Weights of a small GPT-style language model, trained from scratch on English Wikipedia: RMSNorm before each block, a variant of Muon for these matrices.
Each number is 128 + 24 x the weight over its row's rms, rounded and kept within 0 to 255. Layers, rows and columns count from 0. Numbers have three digits each. The size before them is the row's rms in percent of the matrix's.

# up: layer 4 MLP up, 256x64, rms 0.204, rows 14-113, columns 0-63
# down: layer 4 MLP down (transposed), 256x64, rms 0.107, rows 14-113, columns 0-63
up14 108:135179108172145136122132167125124094146136128127146134107121132109162086137114143103138099088132096122097104128089159144109093120106078116108127135128075143110110125081088143106118117096143144
down14 096:135114143111128129127107102141131123122136085098126098134115123145124164147151131146105154148110193077162146105130087159168168125159142144148120147178138107116135127155154172127117132168129099
up15 107:150111127136146110136096095110176104123126162139168109112151098123114090135143090146143140111114080102138137140144149125091097135131128185170116131153145145145118140128169091121107174145154104
down15 104:115134112161117064116137111121139152114110108142138109097174107132122143107156115113140086122146066101146162130124144147142162158119087144071138110123159156132092140131151121129120124167112110
up16 093:138108089166132113176121133142127165145123090136142127132117134131154116118167130143130098126132089129124086108110150191121120116171137125116148142166148167149121098162105102087129125146086096
down16 089:138128149115158070118127149100156094107135133125094128121141073150114131123108155096129112155152112129114132176122117129106184099081122097147098123108118116098158150082152113117134116152112146
up17 094:129080118130116160125119165159079149127113133098158102084121115115143084127167135115136152140141141135163159141085157153134114147133150127141122183153141146090113130157155160125110112128086122
down17 096:136154150111173102153121133135132117138150178127116137112171151128122119143108133152130082124100087115121116131135095115074160108142122112131127084076127154150142116100117143141129109148197107
up18 107:132125148144176159158104131133145142109126129152148085121160125095146112134106113065117170172108132148143116069117110128115078137130124164145143152145136130155119161129120118150138137146173099
down18 114:127141138140119154123127115121129141143164117117146108150169113110144141098111105137097168146141139048107149106131112188143145160142129098100132139164106136164149137155122134191100131144120133
up19 118:121131115165139133142089131139111111114176144116157131156124127124177100138095134114165175107121109102101122124181147147100110127138074107097130181135115156124118134129100095151090120127154117
down19 114:133120149155126146114126108119136167110136135104130128143120114135115150112139123151113100092103116151133158125217100130120072137152072145149155155113132127085155168128133121096103107153110142
up20 102:088072150164117147164191139109140142103086122173118138074129141102124107122145104133134078142139119164132125128135166139122158118119137131160135096124091134143135123145127124137135130107173147
down20 100:161101131174127079131115092159146101123116160144108100100121136151175153122113121110149136116127094097150101174096155170152101119124110130101119141126171109130170153125157152111110114117120142
up21 099:134135118066141129169121137138133170102099149106121117121126132119128133110158166131105139133157176080150094147147161106125113127133120132143119106148103156104122104183104181144104168118131111
down21 107:143106189094137130132120092162095117127184135131142133119110160126110153190082104115128144126100110166166138150123120142140150139141144119109140161159136107101171162131120137118157108134138119
up22 108:180150152128141175121180131128111149113099129154122165109141144079126138121141127135124105169140129136147138124133099140109163088098149063114162118148160144145128141162151121149094136133145104
down22 108:067128095139115101109067136136138125136150105111143120154121140175136136147111156159118149102128148127123125109143139156162085150139138182138125165086111120123122120106150128105172158128099158
up23 092:119138118155195154123127106138124117160146137122134118118138157139102126116140181135152114120154165108131177140131122088113144166134164177164116126139129106141168124130149148100075098146157131
down23 089:110116058119122125099120158141105121133109096149108098132150072120115126124136118163116093127141132106105094165100136133135121109104120111075127144082104128138104067119154122150105108132118152
up24 091:094129123162181120105127092108106122145128189048120147151124132183118129136133122131142158139132110119120109137111103120117108118144151102132126184129094073127146132114117103135122108127125132
down24 087:140164087122122098142112155135129138110113076178135135133110118081138131104158146158138133101118138107147148114139141159172096174106136113128145095110162123135153114098128145109101133185093130
up25 110:117109147108179107135151139136174159170138148150132095136109167118153133145119124110117127109106087113093127148138135145126146104128098154161113111156109120145112182124102098087109149096127178
down25 106:100106099155138129097118079087125125120095165114051112128139124149094169103127123130104147113148146159096092114099159106140106132155113133161115116121125135132161123111117136131140135087153097
up26 103:106155107157120129149063139140120153128089096167142143149154150145143126158164118120097131090134150125096114094140133140145136122138120162125114104144129153069172101137137168111123141098124091
down26 086:121084135085134104115159111144127103130155136109105104111112115118113138146135131109104138150171114122187134127110127077103100111155100087114148131156100095134069142155108112144124166114123160
up27 096:138085144110099110112127105146169120138113170092157171148141137133143112119127082127107092117093123130121171156164114112133127153118150146157119149079170118141099156117151128086127166115141141
down27 105:118179118129127134131137166134096121136122109148115085111138097091134115132127132154160161137107161122173098114069138175174120117115132107115126132147136162138162105147085118116139131181138109
up28 091:140121129146128096123131145125139082123124113161098099115182127134171175151125125125143138096146124130129048134152159119140085133103117131126109091145112142142105175164142104115115101107146117
down28 089:127122097104133123120132115111113084152132105160136137075135133130120100072117115096109102105092142199128124105112159111125136096124142098134132142090169148146174089147150134145106127137134131
up29 119:176125113153093125157189130113153149159156127149114153142137145105126127143124149113089124153108111104087112171129106101116122131094113144104126128115158105137076130094129166108132088124124088
down29 136:132074140162142140170133117109143092150123135123139107120120165149122090143102138076134122166134097123155136121136097096132096137120141110166098118169132091164119137174145167136159102116112135
up30 091:099135155121151093115164139140156144129083120128107155122114128125171155080115173112119116107127134145151139136146159118110122090105092128092118101158138177145167097106114089125125109133159094
down30 089:134124118113141101124113078122126105089168143145132136169202144109117113163111128137118121137126117075113126109136166167158159114139127099115118132127103106114145117112133164169118180117105149
up31 095:087108150127101121128105112129112096120152134117141126125177110132167169152137158113123149138138146083147115185135146168152124136115145119118129120090106153156110107112105144053097116116102141
down31 090:145155153115113138144139164137115140130112096091094165148130114089141122122120114105101143093123121121101168067121141116107126108124100146108167072074123168155155151116148111139143115127153124
up32 102:081155083123126127125097133126118180143154120087155083133150151164176121151163131116118107135166162104173091166142104134147124138143129160101137123126132134141130142087145151142134116113155136
down32 096:084140111142149157151122136138096120119129131148102154114152121125115124189150139166128134091113110088092167139086154110126140168159126136138154154133164133145131055113128131145140097121105127
up33 093:162114100122141114104110087091101110127137159110076170176143108111125158150115157143127143129133114107117162159117140122128122097099136086096144126141105103118111104106120171135077127145091110
down33 096:106139134139131187155120171160156153157139124133140096092129126184121142134151138116141105126109142164136066112141135132139132120149154144160116116101128105155157163131150070126144101149150145
up34 106:110146169133109121134113108117120104144164133130162119138122154154104147171165142129105111149131144127107124136132163081110132144102137189095118098108145119085092123167142101067103144146124121
down34 121:114165076132102109121121162159142110179124103121118144139128132093141118129114119145139121111139189079143103097121145166101096097148118136108103105120132126118159144183116115151124098165126113
up35 097:138111107112128119093132145160141141142114157124114179095157083134155170165168092095141136168125134127126134123117117149101123178153117142114155117092175147114100122085143157121150132124122101
down35 107:125103100075151121089126148127141117107172093162113139109105095160166164137124136124132154124074150113124139098108130134123159156104121127123131116094121135109145084122098079114142128088156106
up36 113:125107133124125079135149124106150102134136131169144169113180102122157159145160146133097115152158156075128102128134152109132116137132148141146122130100159161056096139131122150089118118113130146
down36 114:131125144113078074097126168126095103145128150135072141129103112138097146146118091102117070112105148123135118124136129126119160113113142140157142152102138141124121154082105107095147105080144126
up37 092:154122189147111109100123124116123131116141120088111112146107126128156130161127118134141096135132100132088165163106130104144093087147149150126066108148159145136132143116100097082074131143128124
down37 105:098134127137139149118133103105135091107126093123163107163122140144130111144205148116122152102109099141138137137100102130140124158173125133125122165154127119145120122107128132108128155046082132
up38 104:126126115134144141096163099113183144125137162098107095120079138130119102160137103130185080120102129146101128149113161104140129107134094155158154129138129136124114118163138100123115163100095166
down38 098:090164131091124152144112160104158076153159096128119148111145125129119168118124168140090122117121139077154117164145113152131141132095152128138142091147138151093099176120118097133111120119140097
up39 098:133092138128164132126115122099132106090103121122116154097100143068121126124136116120136144140114123132158147141140164119128170103105120082075140131176094170150130155114119134138086127102098172
down39 102:088165091134089171131134096137078161154137107159090124145146137157117130149127099107151116123159131096105117163098106155151107143144158166155122145125145132101127096162111119112143144141107102
up40 098:117131141202124170146156114166137145100144105110146171114113117164108116134153112133095111086119157131074141130168151120143116143114130114099108168140166153096129105117157134105147125124120131
down40 103:147161102078115121114114141094103152124153122137117102169117149105146152164081140102125099137128120139164117144088118126124155110135156150132158113096083097120115156169083116130097147104129159
up41 094:149105115106111132134139121093155093158132144077146106134121155095135128107160149122124109118163148149105137161131140151095156109154100155134128128112124112160128165147179141098101146098167185
down41 099:141110129114177153129120100139112121121123135179133113125129134088132131139101126168130155125160127134117061112115116111126124143163099098124122117156118128097175125176103156153109156162090085
up42 103:108121120127126157141148099122140095136126150109078144158151099144120097147141162157123129176140135143155119131184111120126168142146134121141129122099156196138121140175154126099115092151102156
down42 114:123096136160116154073154115099137106128126143137132135138158105139120138149106160172089128155134150130130138122172110134109151146141138127178153137123132181130104120142155108125135041130125115
up43 088:111133140151144159121128109129119127119112147104164122105161118119163121150122135176123137156130140166110140141101126158145079112110102078107113127084115205092116137085135094139119130151147128
down43 083:131143128107118118127121107102120117125134134144119106159172135116093109124101094104089106130132096129126159149063091147108140148177152115131097135154160114156107144184127155142145123097115080
up44 094:117132123117100139156128100074127131107128143121128162187116130112167098133139149166103132107098085125113105158137168159129108142141070128155116154122106139117111118086101165095113138144136147
down44 087:133158122127088101061134096074100151102127093136140079142106104163139123166124148106131120075136121156147151101167146110116145161123112148126109135140124138156140140149132154119141148151150122
up45 097:111097158177117174149097125160103125117103115140142088130171133096116153112164088171133142139159151115142141154128124116130164087098153125127168122131117150120148130166133109159088113121132107
down45 097:140125121131130159117138132134146117179135133126131112124106118145124117080109113122117151112138158125130088137154136151055091143134132099148087167152129097162135102143122132184139148136186095
up46 108:116106102099123127138108154123187131156145141135109140151138128120102141115143160075121098109194142108116118153140121143121188148114101113119102146104084085134146126108163147123146139098107117
down46 095:128182135145129108133181099077090138107105119139104145130113164105153142137135101167126119149143140125139111127117149096129113128118159114127124102185122154117107097159084096161119134147155094
up47 093:131112103104130151168162139129165170191154165094109126090131127120130150133150186123125098135153125138138142079151088152140153162137105131151105154133098135137140115157157123120136115132152134
down47 082:118171113151144090128128120112116116155079124142123135147109116128114125076148109096136120073141169128138110139097138152116089121147133101120095102116105155113148101107076143160134126144117069
up48 085:154131135178157104142116113081136134156163106149116150144099127103125126170149150108122153138135155191160165116136116111162152160093130133145115144140150119134145146112142166114181126148105106
down48 083:127106133115126133112127145100164105131117144157127099143134134142154102129144131076091106086069134140117081151144184153117141122129090120159131092146112152106162098127145131149143134097114082
up49 105:133142129139184123126144137139122170131098081121116122124113169129090126105145111120144125097167138153152143136100086093189146110071133116146134103129122103161159160111129112107157142134109115
down49 087:141118136135082138111121137131138097143162189119113127161175092143174141161107170129094130137109123105113108110154139150082119129173130167125144122113125159101096130112126125124088118115133164
up50 088:119113123132117138131127142141138088100144122128103153144150121103116104099106131154130155105145143086118108169132143080154106144155120138109098080095091105122128121165123114117047155092121119
down50 108:132109105098154130148143113110155123116123108160134094112111095120122107104096119061132118110116177143129141100088127142119124132117102129113137092185109165098184110122143136146137101126113085
up51 096:132143136143097175119087159138098122165110128119141105172155120155110115110111160158152138114114125074094094130107168123143106134133123153113116128152101134148105091146153107142090135113073152
down51 125:145132144111099159138129188095136130109132101149135106133114138132098178108156109156125163081124149133094117153094114129113123134103133138149144134142109127098145116096116153158110064175124097
up52 112:118148137146142146139166137111136131135117086133150106133072133166139101125143082152144141148116139116146122115152138140168106130132093119132080118158146148127071144117049100141113104120152126
down52 098:143111157080114064133150145110132124161142169095126136154148160106113152132127147145117131129137076126107126151112141101099174085134148121147121123071114118124146130081161116124144145120154115
up53 102:127143117125096157147111098104156149110157135133117161127170119129121140136128141113093078156146128126169164119128121097139085114109102132122153138194160148107091106109110166087121110148143103
down53 091:108130107088155079099153163157120176173118121138135136146105111116152120110145106136141149141142125150134102081103177114158123163117152076126135155109108129131133117148120126139173124135155169
up54 120:107107102121151109169151121138157155155104093132138145132163091127104132129121106154133152084165113140114113112106114154130145106137162127135144091165083107128153169128078133155123096139086098
down54 110:139146137152103142102114150109104127112139165123121132130089166121143124151183172116114113170107144112121137139144131121128108144104088124116107178091163160134106079112167114117102159148153161
up55 095:155099164115119129109120101097099135092117128116112141095097111128140120130149133117091126155106095099134143143146115111113074091119168106152087123124155155181128132081099167120135113146155150
down55 082:098115111169127153147113167169137116147170107130127123136150158143101134084101152119159171085096137130117132138131117147125140162105076129109160109088096094104100128158154116135102143113127119
up56 098:136110169142101101101146120109173126135141145135155141104106145148194144134128163089155142124104101132154117115138167127114099095120132114143149124119148110094118175126162160089145160130131171
down56 105:114133152073101090167162101120122105159108100142113092123161113136133130095085095158117103128117126156133160166164136141156141130145134119109105159104174117100135103127135143116136132087160137
up57 099:125099158162078140109134165133074137138145109126179109117075140128121145108147116116108137131135110160106095133179112126157153108133139145145087123138157153107123144116103146132102111137135070
down57 096:097152105132109130129151090084148151170119151132091109125146116108170127105138122117166112132083155139119135104080112141134123122124163085121139099103155134129111070111110105116141164134127170
up58 085:124120144143111140165124154162131134168097078135138152104108088082158142156164125102135096167143134124106103151133128109128136100120176132152138129135153127155103108186143130163112093115152136
down58 082:105098141131162153151110089135100086110127166144128103143093092110152164076121100110136147153106144111134139182111130172122152159116069130146110125120138133142128110126108156147137147150146113
up59 093:136179156156110139168089141098166097116126085158113156138086129118128148120131132148133093141125148113152146133164149077153131178131140159115179129155124141127125125100113146121161137104143145
down59 083:120165116131062123099109115156129138111144130144142128135130115117135121115165125104118100100103121133128151078124157117146173135083152127152139159082127198126135097110143150108134102122136168
up60 111:135123124124129100125088122134118167082154169151145133103122178188154135118125133088148146128119111093108148157176102093099102137163101135139122131132110119109111112106118099158110128152163152
down60 118:118090096150114083130097160147134135109173121099114136123110096142118088126120119130149073117144131139123121161158123110143164146140115127171139087139106116142115118123086136155145112114089191
up61 098:106064131143105129137155136138132116144131107135156143163153095095129133131112104106128102126140174084099142123149153130134163188125121110133125103143107074106086102141168110096129152124141129
down61 092:149190103101169128148118122154173092111124110161133139132115119105132111078151132113134168134103126130149090111091096068156108112115126135131120134106117121160145120121102111121118174142155108
up62 107:112123123156121163109098137153086111102137155110105138123129154093158113103098144129162173166113141119116108115105090111096150159142082094100172173119105161124130123131137110092124143126151124
down62 103:093111138120129094107131145149140113147137115117146113133103076146102176152115121136103065153125130178124122164153113115154095101141073126142118083121134112150155145126156118145139127156134168
up63 091:167126155137129159153160104148173097109114106134160165116088130133177138146119110123133127126089112113146151151124091131151131165116157109126170107109141103123140150117173116103105070113147123
down63 083:089171143091134086124112098138090136140123120142132075113150102152087124096116105158130124117120127145134168165092127139124100115115114113127113157119156085123144098147129181154171128128104144
up64 102:134107108117127135150151161123160124145093146158104176124129111088117102113145124126121090130102097125117108166131117153117120103086128060096121136105084137167104096122082156148112130128128148
down64 115:096152108166148124077105110128087163111168107123155101123110103152134161137146144169118170117143149093138134114102082101155145150113118165147117096167133134121172151136133134136120142137108107
up65 094:103134121126070144141137134108144149105088171147139136131151132105116119099156095111122143156172134170157109122093114138101145129096142137153135143166152126110142148192166149125107092145133101
down65 080:163116151121171101126153126107127154178109128110096120123115137150183161147145145126158141123119139111084103112149156142173084122143157132127138102142120166135128143106072108122139102104121164
up66 093:125127141186120131155103143110106128102140174134134095157099095131130095149117120132137097117081154099087131148128123096139109151137099103125093136086158136122094171142151117098170116104130110
down66 099:131163080127106091089073138093091150127149112131102104127098128137122136127143139133104099093134153134117141085132154103129140114128166160097133129108160135167111156170128098108143137170134149
up67 117:112142144109133166083114154124127161124097141131109156110150137122136150100132108151159107138142149124132118130147135141106170109165105056085140118113092126159138089112089133132093145121084151
down67 121:141128106163129085154151120153135115111119083150121121128123117120106093126106145132086132115143113106123135134097107106177089121070143188160107161158154134100105157115144137111150108136162129
up68 092:152125063132161155138128128120122137149116159133140122094135116111131130137184125084140148172123101146122126093109135179117165134126132151140127132114143095089135175149119103094137167091111145
down68 087:152166132078105087104097120105124097118156105116154097166147126094152135107129122127103142093165145125117171111136101123126128149107122130147086112114127093124122125059130148106132119120144174
up69 110:129120115132139118172113103105126126117120110157126151138174116112091119136109118135083127106166196091098124134148154143125112154178100144107152088139112119115147118120151150120112159112070119
down69 100:148096136069159155110108099163122083131168120097148119139154137114096112140134099150125163149129110125131145129142115107076148123124142104149146155105124111094155124154159179125124153097162112
up70 110:146119134102115098147137158143133159102089122106164149091120151152129133118125108098116138148145084085131106098170111151135128109144119106101110119151141103082080154098159137181109134139112156
down70 135:141160124103087119104083143121143106146156169135134132097149093142166117115120165105091112149141122146122121130118142120089072109118152145133144084108135133109153174129147107151144143164132175
up71 097:118137117157097138132124160132148120155131143124134167112064126108117112136120122119130091075131106144090106106131128144150138084102098125188113101148109116089107157134109135117121139068148108
down71 082:101115134062150157126117082152140117135174123123091123141164127139176159126106141169095144120126167149174143140128119109156101136123160138113152130134105147167131119132139125121116132093081142
up72 098:104066117146138119126146156132121083145125126107110163091150152142119104132131103131122135140089145169169133125097142116125086118095123146182140112164108135104132124089137149117090157104156157
down72 091:124164156130114168144095079143119128135141095119128134158185127141121175128108135113122113109158146128105102109167099119144096096133091127130106129123162136136139117169091168152185140119133130
up73 102:173141109145119143131166098119101124132111106183111188107127170111127122131124145101142088138165133120169128098135109116132111110114118077084136106164137126145149126118135146145091106171137126
down73 093:101135161090103140127109145122173149122157132104113106145092075157154167134145100124119182124084117125108151153114172145141141114116104143173145148115091120132118127135143099100166137106133138
up74 093:147148113150170131154121139129157169146144097150138135155106165119094130123142142112138126166117135131111104098109140115132128153138186121189073139145163135113140147188144139099140104133144111
down74 091:111152148132120144143132131120114127096101128109115150120148125144159160162135129131143144109153115129104144150150107139107117103105092135075191117126078142141123123038121133145111115172131146
up75 096:133126140131106149143134166153082147143165107106150123148078109074127115087155110199143151144142102144125123107143095092155120130123101093097126131108135150149113131081117110131123120116148127
down75 083:151159120128108102137123121143127080120123146157115096095152108163131123106109105178121101174089152165120160115064132153117142157147130132152114114136136107133132103154107183140115152107140136
up76 117:149112076124099100175159159134181144104135120086171160140142091138125176141144111122102115145148110117109132119128116143091133120136132137088120077140118139129075133142138168148117126129123136
down76 119:089120152144121120110144142175153105155129120127150123153115072150124185157182112142090124143107112137159135113148138149160103129136145114139137128078152150124110109103163106075105131126132132
up77 091:155084144160145119143084116115119144127109133089130104110127192127160106131079137100097152108097110106139157099118110145121090135125158096163147122131137160161139153103087133103138123146143146
down77 086:139169097151102144108140149124138157141124170161120152136098126122154154113164090140168136143152133144162100129123156127118135162096124138130079132176123117120121121136137176174134084142086142
up78 112:150088143116146111115118119103121112118130140115133099193113123140154121120104107108140102159122104088131132157100162156097161151124096116126127107108083095127076152112117096152082150116116098
down78 107:133158107119119106083118118120104082107122099133141124172118155113126137107092147151147107151158117131127135101128094148141139089142096119102161112131094139133119079122088139123112136124134044
up79 119:138145163108127118125083158119125144145133149108144090116116140155137175142117159139085084103151127090093138168160084101112072118148124136152130119114079143127126158118124141135102133105154141
down79 106:148126133122140133136125123138104116134170164136140123124160077102111162143160140109151102127156094141069103102153135111110144119133084104088132098146161075094132104153153122138154124108157145
up80 090:106162132120085153101138134134111163146106149144130183142116122114124074156125159104159112108173083115102093158115135161143114111094157106084135138106121113161117124139112110128102105144139107
down80 088:162106110097108107124134115153127119105157128109134126171136101074169159151141140161126167138110159156114153091103157082111147147139138104130156095159123157121164126150120145146132152168145151
up81 097:160138149105143117131090112120127114108127094126141092142160134106108131133184130119140104126114113104129119152130122104152084114095156100155114114143144165191127114146086145069082121124151129
down81 099:099146105180117103126165143151155152143107145112101167127108111162146094104095120142137146116156125161129122105129125133124147140133094150089123146135104102069114130086174103158172112133125129
up82 097:130102126153164140135113146131120088193153127128137078135090094119129102170198150150100130110157152137100096141132120129100141166127126108118128104138123138159131128102105143152105136144120093
down82 089:128198098128106107151118090139114119117118122144130110081141093154111132063103118142121124141111137166101171129102136124125125146111151096120095112145134099103137095165133159111149130138155163
up83 126:095125174123170087120139130116100163122085141112132102126108111182128078124148154129140173147120091125105133158119171116127121150111134138129134119105153153161116128141156098097140153082111125
down83 119:146130129134163178119108109154127128128120102134081089145144076138115093100104110160175161140131151127145130117150110131132111132162140087129127177184131092101120108139104162125123136127140103
up84 108:147170113115163124129165095127140141157127134081122174125090103108126137137133134178126130127118163161127126115094125159128172099138137110083134146105114143172144173097093128101144141138100143
down84 120:110104122154083126104123164116153141102117122183126124113167137163135109101145140114147138135134079099153119106145123088123074154088108129156123111144140114082101087138167124145121098128133119
up85 104:120101110190112122140132100138137126105181130165127143137141142069144135147102138108082115161125109117142106155126104129119110111126098150164136134133097138122133163156101131102102148172178109
down85 097:118112149098075121120156139125113143135129105089154158157119160139109125112094108149139172133101107089162096123153142112156154119130144123085088143072131140117115119124134111117110142066128147
up86 097:159095132127155119109112108118138127114133147148168148133113121077136121158131161108121068128149102115144119167125134102101119118069109110145120105128088116176136148100134096139108170157117167
down86 103:136118172170095128165124157092141143148154137093129138148084137150120145120141149103109192127090107153124118150152128149119148122157163076125148107127132147148111135159126166114117112097092122
up87 103:073152141128097167136126119088134155137157124116117123113124110154156139131109084181166109130142145108126124111128102087130096131106126180108160081151120158084127134113120126153113099102125146
down87 106:157155139090105111143162149096093164127110100129143122132133117140169160160113140116134148096155076160093126132099115150119156117158110109116127144150111132148075129130149135091121096118129072
up88 085:130118140155176109120138124138139116092123145112094131147140129152096115119111075097110144142102129132139146081120151138129064129141120141170109126166136140091130202098136152128138122166137113
down88 085:136146138134139169174148152105143092146144106120124109145088097150127122117162114142152133092071150103118134163103134122135129117133072096163108086152097105146131143122111144134095149171130115
up89 102:112146159148198154128113115116108176149161099128107106159120150145144143132126139165132143089115141128093121162127129129128136107142136170144126082126092134153152127106099092091159116169132117
down89 095:146141110144098097099143133133124151130075162132110158137112098090153158107177168132133111138164139155126126065119154113150125130103130113110112123130120108105124086102175102087138136152133121
up90 090:086149132132142120128170151131096131164158130124128134182154113116114125135171185116117134140118187106142151143143146089127144106130145159120085179134164145100123135085135115140148127113137134
down90 093:111138144135120109142141118121122192108081125142135097133123133118113108082125135149112093125129124054169101115106120183121100121129116119107110110163152156133136145165108145153144177122117124
up91 105:127155118121144139184110109130151168130118148109122130152139098088164160146115120106122091151132117159140090121122138096133129145142114173132106149152081158141155183168160149129120138106164127
down91 107:106157187092148145102074119129114110090155147106170134140129137114109144130109121135096116108150155127106182153133111125150145141166119128109104121121138101135113119133102117100148136073085101
up92 111:170129138121110131155133139091131137108144110093145126115102126122132146128189138148147105119102150096123150193149165141124131134153090146105157147133160113129090128186131129150102170095123138
down92 112:120118128141133163167124112159134127128146135140105135110119132100112137086121124115097167161089157124170080137131089143135144139173113130151159102180129147147133130117105183131076129105127103
up93 100:113110125118086163141130153131115123117147154132102102126141166119148133100169148096130110121141153162152082116130119128111174150106075156132122147087174130150133118129179093114164155118142116
down93 110:090171107139132093152150175113127112130142108162132109128122157136141115094145144177129128134143155120135115089116152171163100113099150101125093131143133102104117107110198104116109143159130133
up94 095:155100144110062141162164139094115127116110150105118094105152086126139078115104101117152131162153097145165125131164106103109142162121153120131120138171123146124103130097145131156104139099114135
down94 093:160131109150112100117187128107105114157107186117153146138157124102152136105171169111142147121186109126121136135106142148134102138138135102158137121119139134143130132103115120135123119083130199
up95 104:101125153129114202116112108157140130138129163152093097114176141177144151161082121120142140140128129135130139115166116128159117108126075140169137138117122113135181158102125113118116115151135121
down95 111:123102133132122181085144164097154094156142146132133119130117118150111166148108148136118153114103141143108132178122097131112099113106140085123108114221143125117123129124107162144146142130131144
up96 100:143140137107155148125168114114169161135101092107104182079101122159129072123155125118104112126145102127145135120100129137134148108112098120091099151109154132115144096086143141157106119106142165
down96 094:146120160127098091107080153139121088105175122123170126142157115106124158118095116128154125177066125145120140115117143140130115118160116117167144118134113087139122152145115121119163138144099080
up97 096:175125130160108174138095164131134102120122132088146133112153163149152126126147133120131110164135148146133156153102114097106089126180134086132110137101137107172158139140119132123128190119158145
down97 098:125158128107126102121132119118120195107125168124107153164094129112120146131103135081111133085167100167095098112108121149114138164137111137117111097120098164102138101119141162126127093098150102
up98 093:091097175142093108106160127108095130112110159133089160111132163115162141104101135111126105121153094128156167131131100145129119118134140144146114067124103113150135130066091097127123133143115112
down98 100:135116131147111144156130113116165174095098091126133106133154146170094143203110121167132117119131141107133150157119106109127136141095151120128160161167100090125112094133160127109106113111127157
up99 089:099159108148099137114109142101166139144118156093149136111118136164156135132138133134087151104120089095080108137096121131129139110097141104128133115113101126136124080102114148093178106185095122
down99 103:171123149146166102140112115144096118103132104136117129138108127098082130115097138107146117123151186141175138113150140101132145177138134144127137137154128149143157167151135114145060111084140135
up100 097:134143104141093124139169109169106132131129115114147173114116129152139088146174109132159123168105159107145145105159110154098112154132103102085118151108196149141145144135131127107141123148168141
down100 089:090149137143149140134100123106094132163168149141129176107122114111109132144133131080100129127075141117137117152093113105161142100136182151144185121119126101146154155113117113137155107102094126
up101 091:153127090118150169166128130183131122185132169123150165101135083129108127127113125126154155123075120121104112118136144117101133134145115129113128123104159108089137162101171118152083145129138126
down101 096:158091129144047099103147103122129146137151093141119089126126129108091162100148131180129144136087092120136143125140168134102118167129113148125125131132131133129162109139157164124127150101157147
up102 110:139165131132084126149116174117144106139123121166137136155168193169100139142135125118152091143137125123122097105134134075117131135153109150099106134106116110078124145157111131129102100166119098
down102 112:120100121127109171113099115162108111178127107159111151136138148141101115125093106145148160132145118110100122087141157092095130144183138117108071127134136103137077124130125127162106139150159104
up103 090:121098156123146128131125091144128167147097158124083089131093136149113124100169116082130146102155137123144121175118146111132120102135086160110121131163118155087138127133121167115124181098110150
down103 088:118120144078152120133093118116098121133158145129154156130157098100102135138072109155084145145093119130100141092136138110096126160148149118140123112103156104153189141130147135149093104141138094
up104 095:116114156129143101155135165103119136122113100142117161068110135155115138090096140142142098112140127113093114138133133119070098165111117142116145088186088139106111110103096119150123142104113151
down104 088:094107104132116105159121076132103162127133189112139113149092114116124132148149124086153144131106088099121140143079111177165124132143147123116119139148142104121098135177161121122152158110113128
up105 092:119153131098132157128084133142136152154122146115118144133131113112133108133110153127130115073131153108120062099158138156096085133155120121139154123162165119137110116128117189124112143163070118
down105 088:103129093184139140141189104141128140083121097124152109118092147156106140086128141128118146124113105135154159131107098135151146125099132117135125090114137101171127095179162097132139145135159140
up106 098:123085118153167123122125111108117098123127135103143125157070161089133129132143197108130086126112106123134166119163182146127165138116097139152133113138133090112120124162115132125116157166133129
down106 106:138152132161089143136138125130120112127157140133089132107150142159119123127126096122112146078099111121120116127111071138135129144120173098150133165099102173154072143103186133108114122101099135
up107 097:141110073141132135125151091139116140119086114156126148131150108145138111099150107143136078115138118082135116148135137147081110049097107141141122125123130139135107090111130132166136157110107085
down107 099:098162139141136083122149113093134168116112132097141108120120126096136153138100143122130129131132103160125114134119154152168136137149118075109106175184106153129147123203135151092132142126122116
up108 088:164157132151116103161128135123150145152135112130161137107105107088093198107129177111118084105118125099101117144097136092148160090118118112140130111134102132147093129166139130116086118125140148
down108 088:124132103136134115108127097136166135093082145113104152133143128127152090138100105129179160147149150167157103122150112175088112140141127111106145131149171132130178124090132162131160142134096109
up109 094:124130108171119084114147120106128165129131069172138119101127082154112111143157144134087142144122130121134128081115113112184113134116117174123130133120115096146142139082119159105147121170147136
down109 095:144118153103153147139132138173106083115147183086140145166120194111102115146091094112133123112116107140119118158132146128074150157152127151126146118130117132122125153168125104152135120086136124
up110 086:119092110163167138170132132147117128117096095124101152139148144165110105146090098125110117141078152120123130134145149162125073136162121140160125142103102123133132145162087108163120096132139081
down110 092:134171134149093126155112153119132146107152164149134125106138150118096140102107118072185124121098122168153097110089117135135164119105148116097106106135157135120133123131133132085086115162151164
up111 093:120154104151151141161151125120099136117154112149135173105134130144118152109129130145099122082112154085118112162111124133162105125080094131125149174124059149133169134107166123143131143097106130
down111 083:149093115085095111120161149145170117145127095116139123135096115110145104135106150147152155164133142188116131083156112108113125132145119101117087071141181120115113121153105146113107108133126137
up112 096:089139119100151179144081099142127151146098134120120106150086106114124148102103166122139120106103141115122136147105145117132109119082135150183127128126088172113167117147144123117121133129066135
down112 091:180121140138107111111147160133112115127176124128155142100132153146117118146127102148110159146162130116136124104142107118100138144133111095087140122126182083130082183116126148153110098148182125
up113 081:118094097161126135118125136134145151152158111103089105085150108122110106079157143145138174117100120120171110108120100141092133097143136113109151120149149113161095122146108127128069155147092141
down113 097:136154119069174096130172085129096097131133140153120135142139109118111141120113060129108092093136119129073107124115155148127130124142159109111136137101140104144167120140107126152123121115141085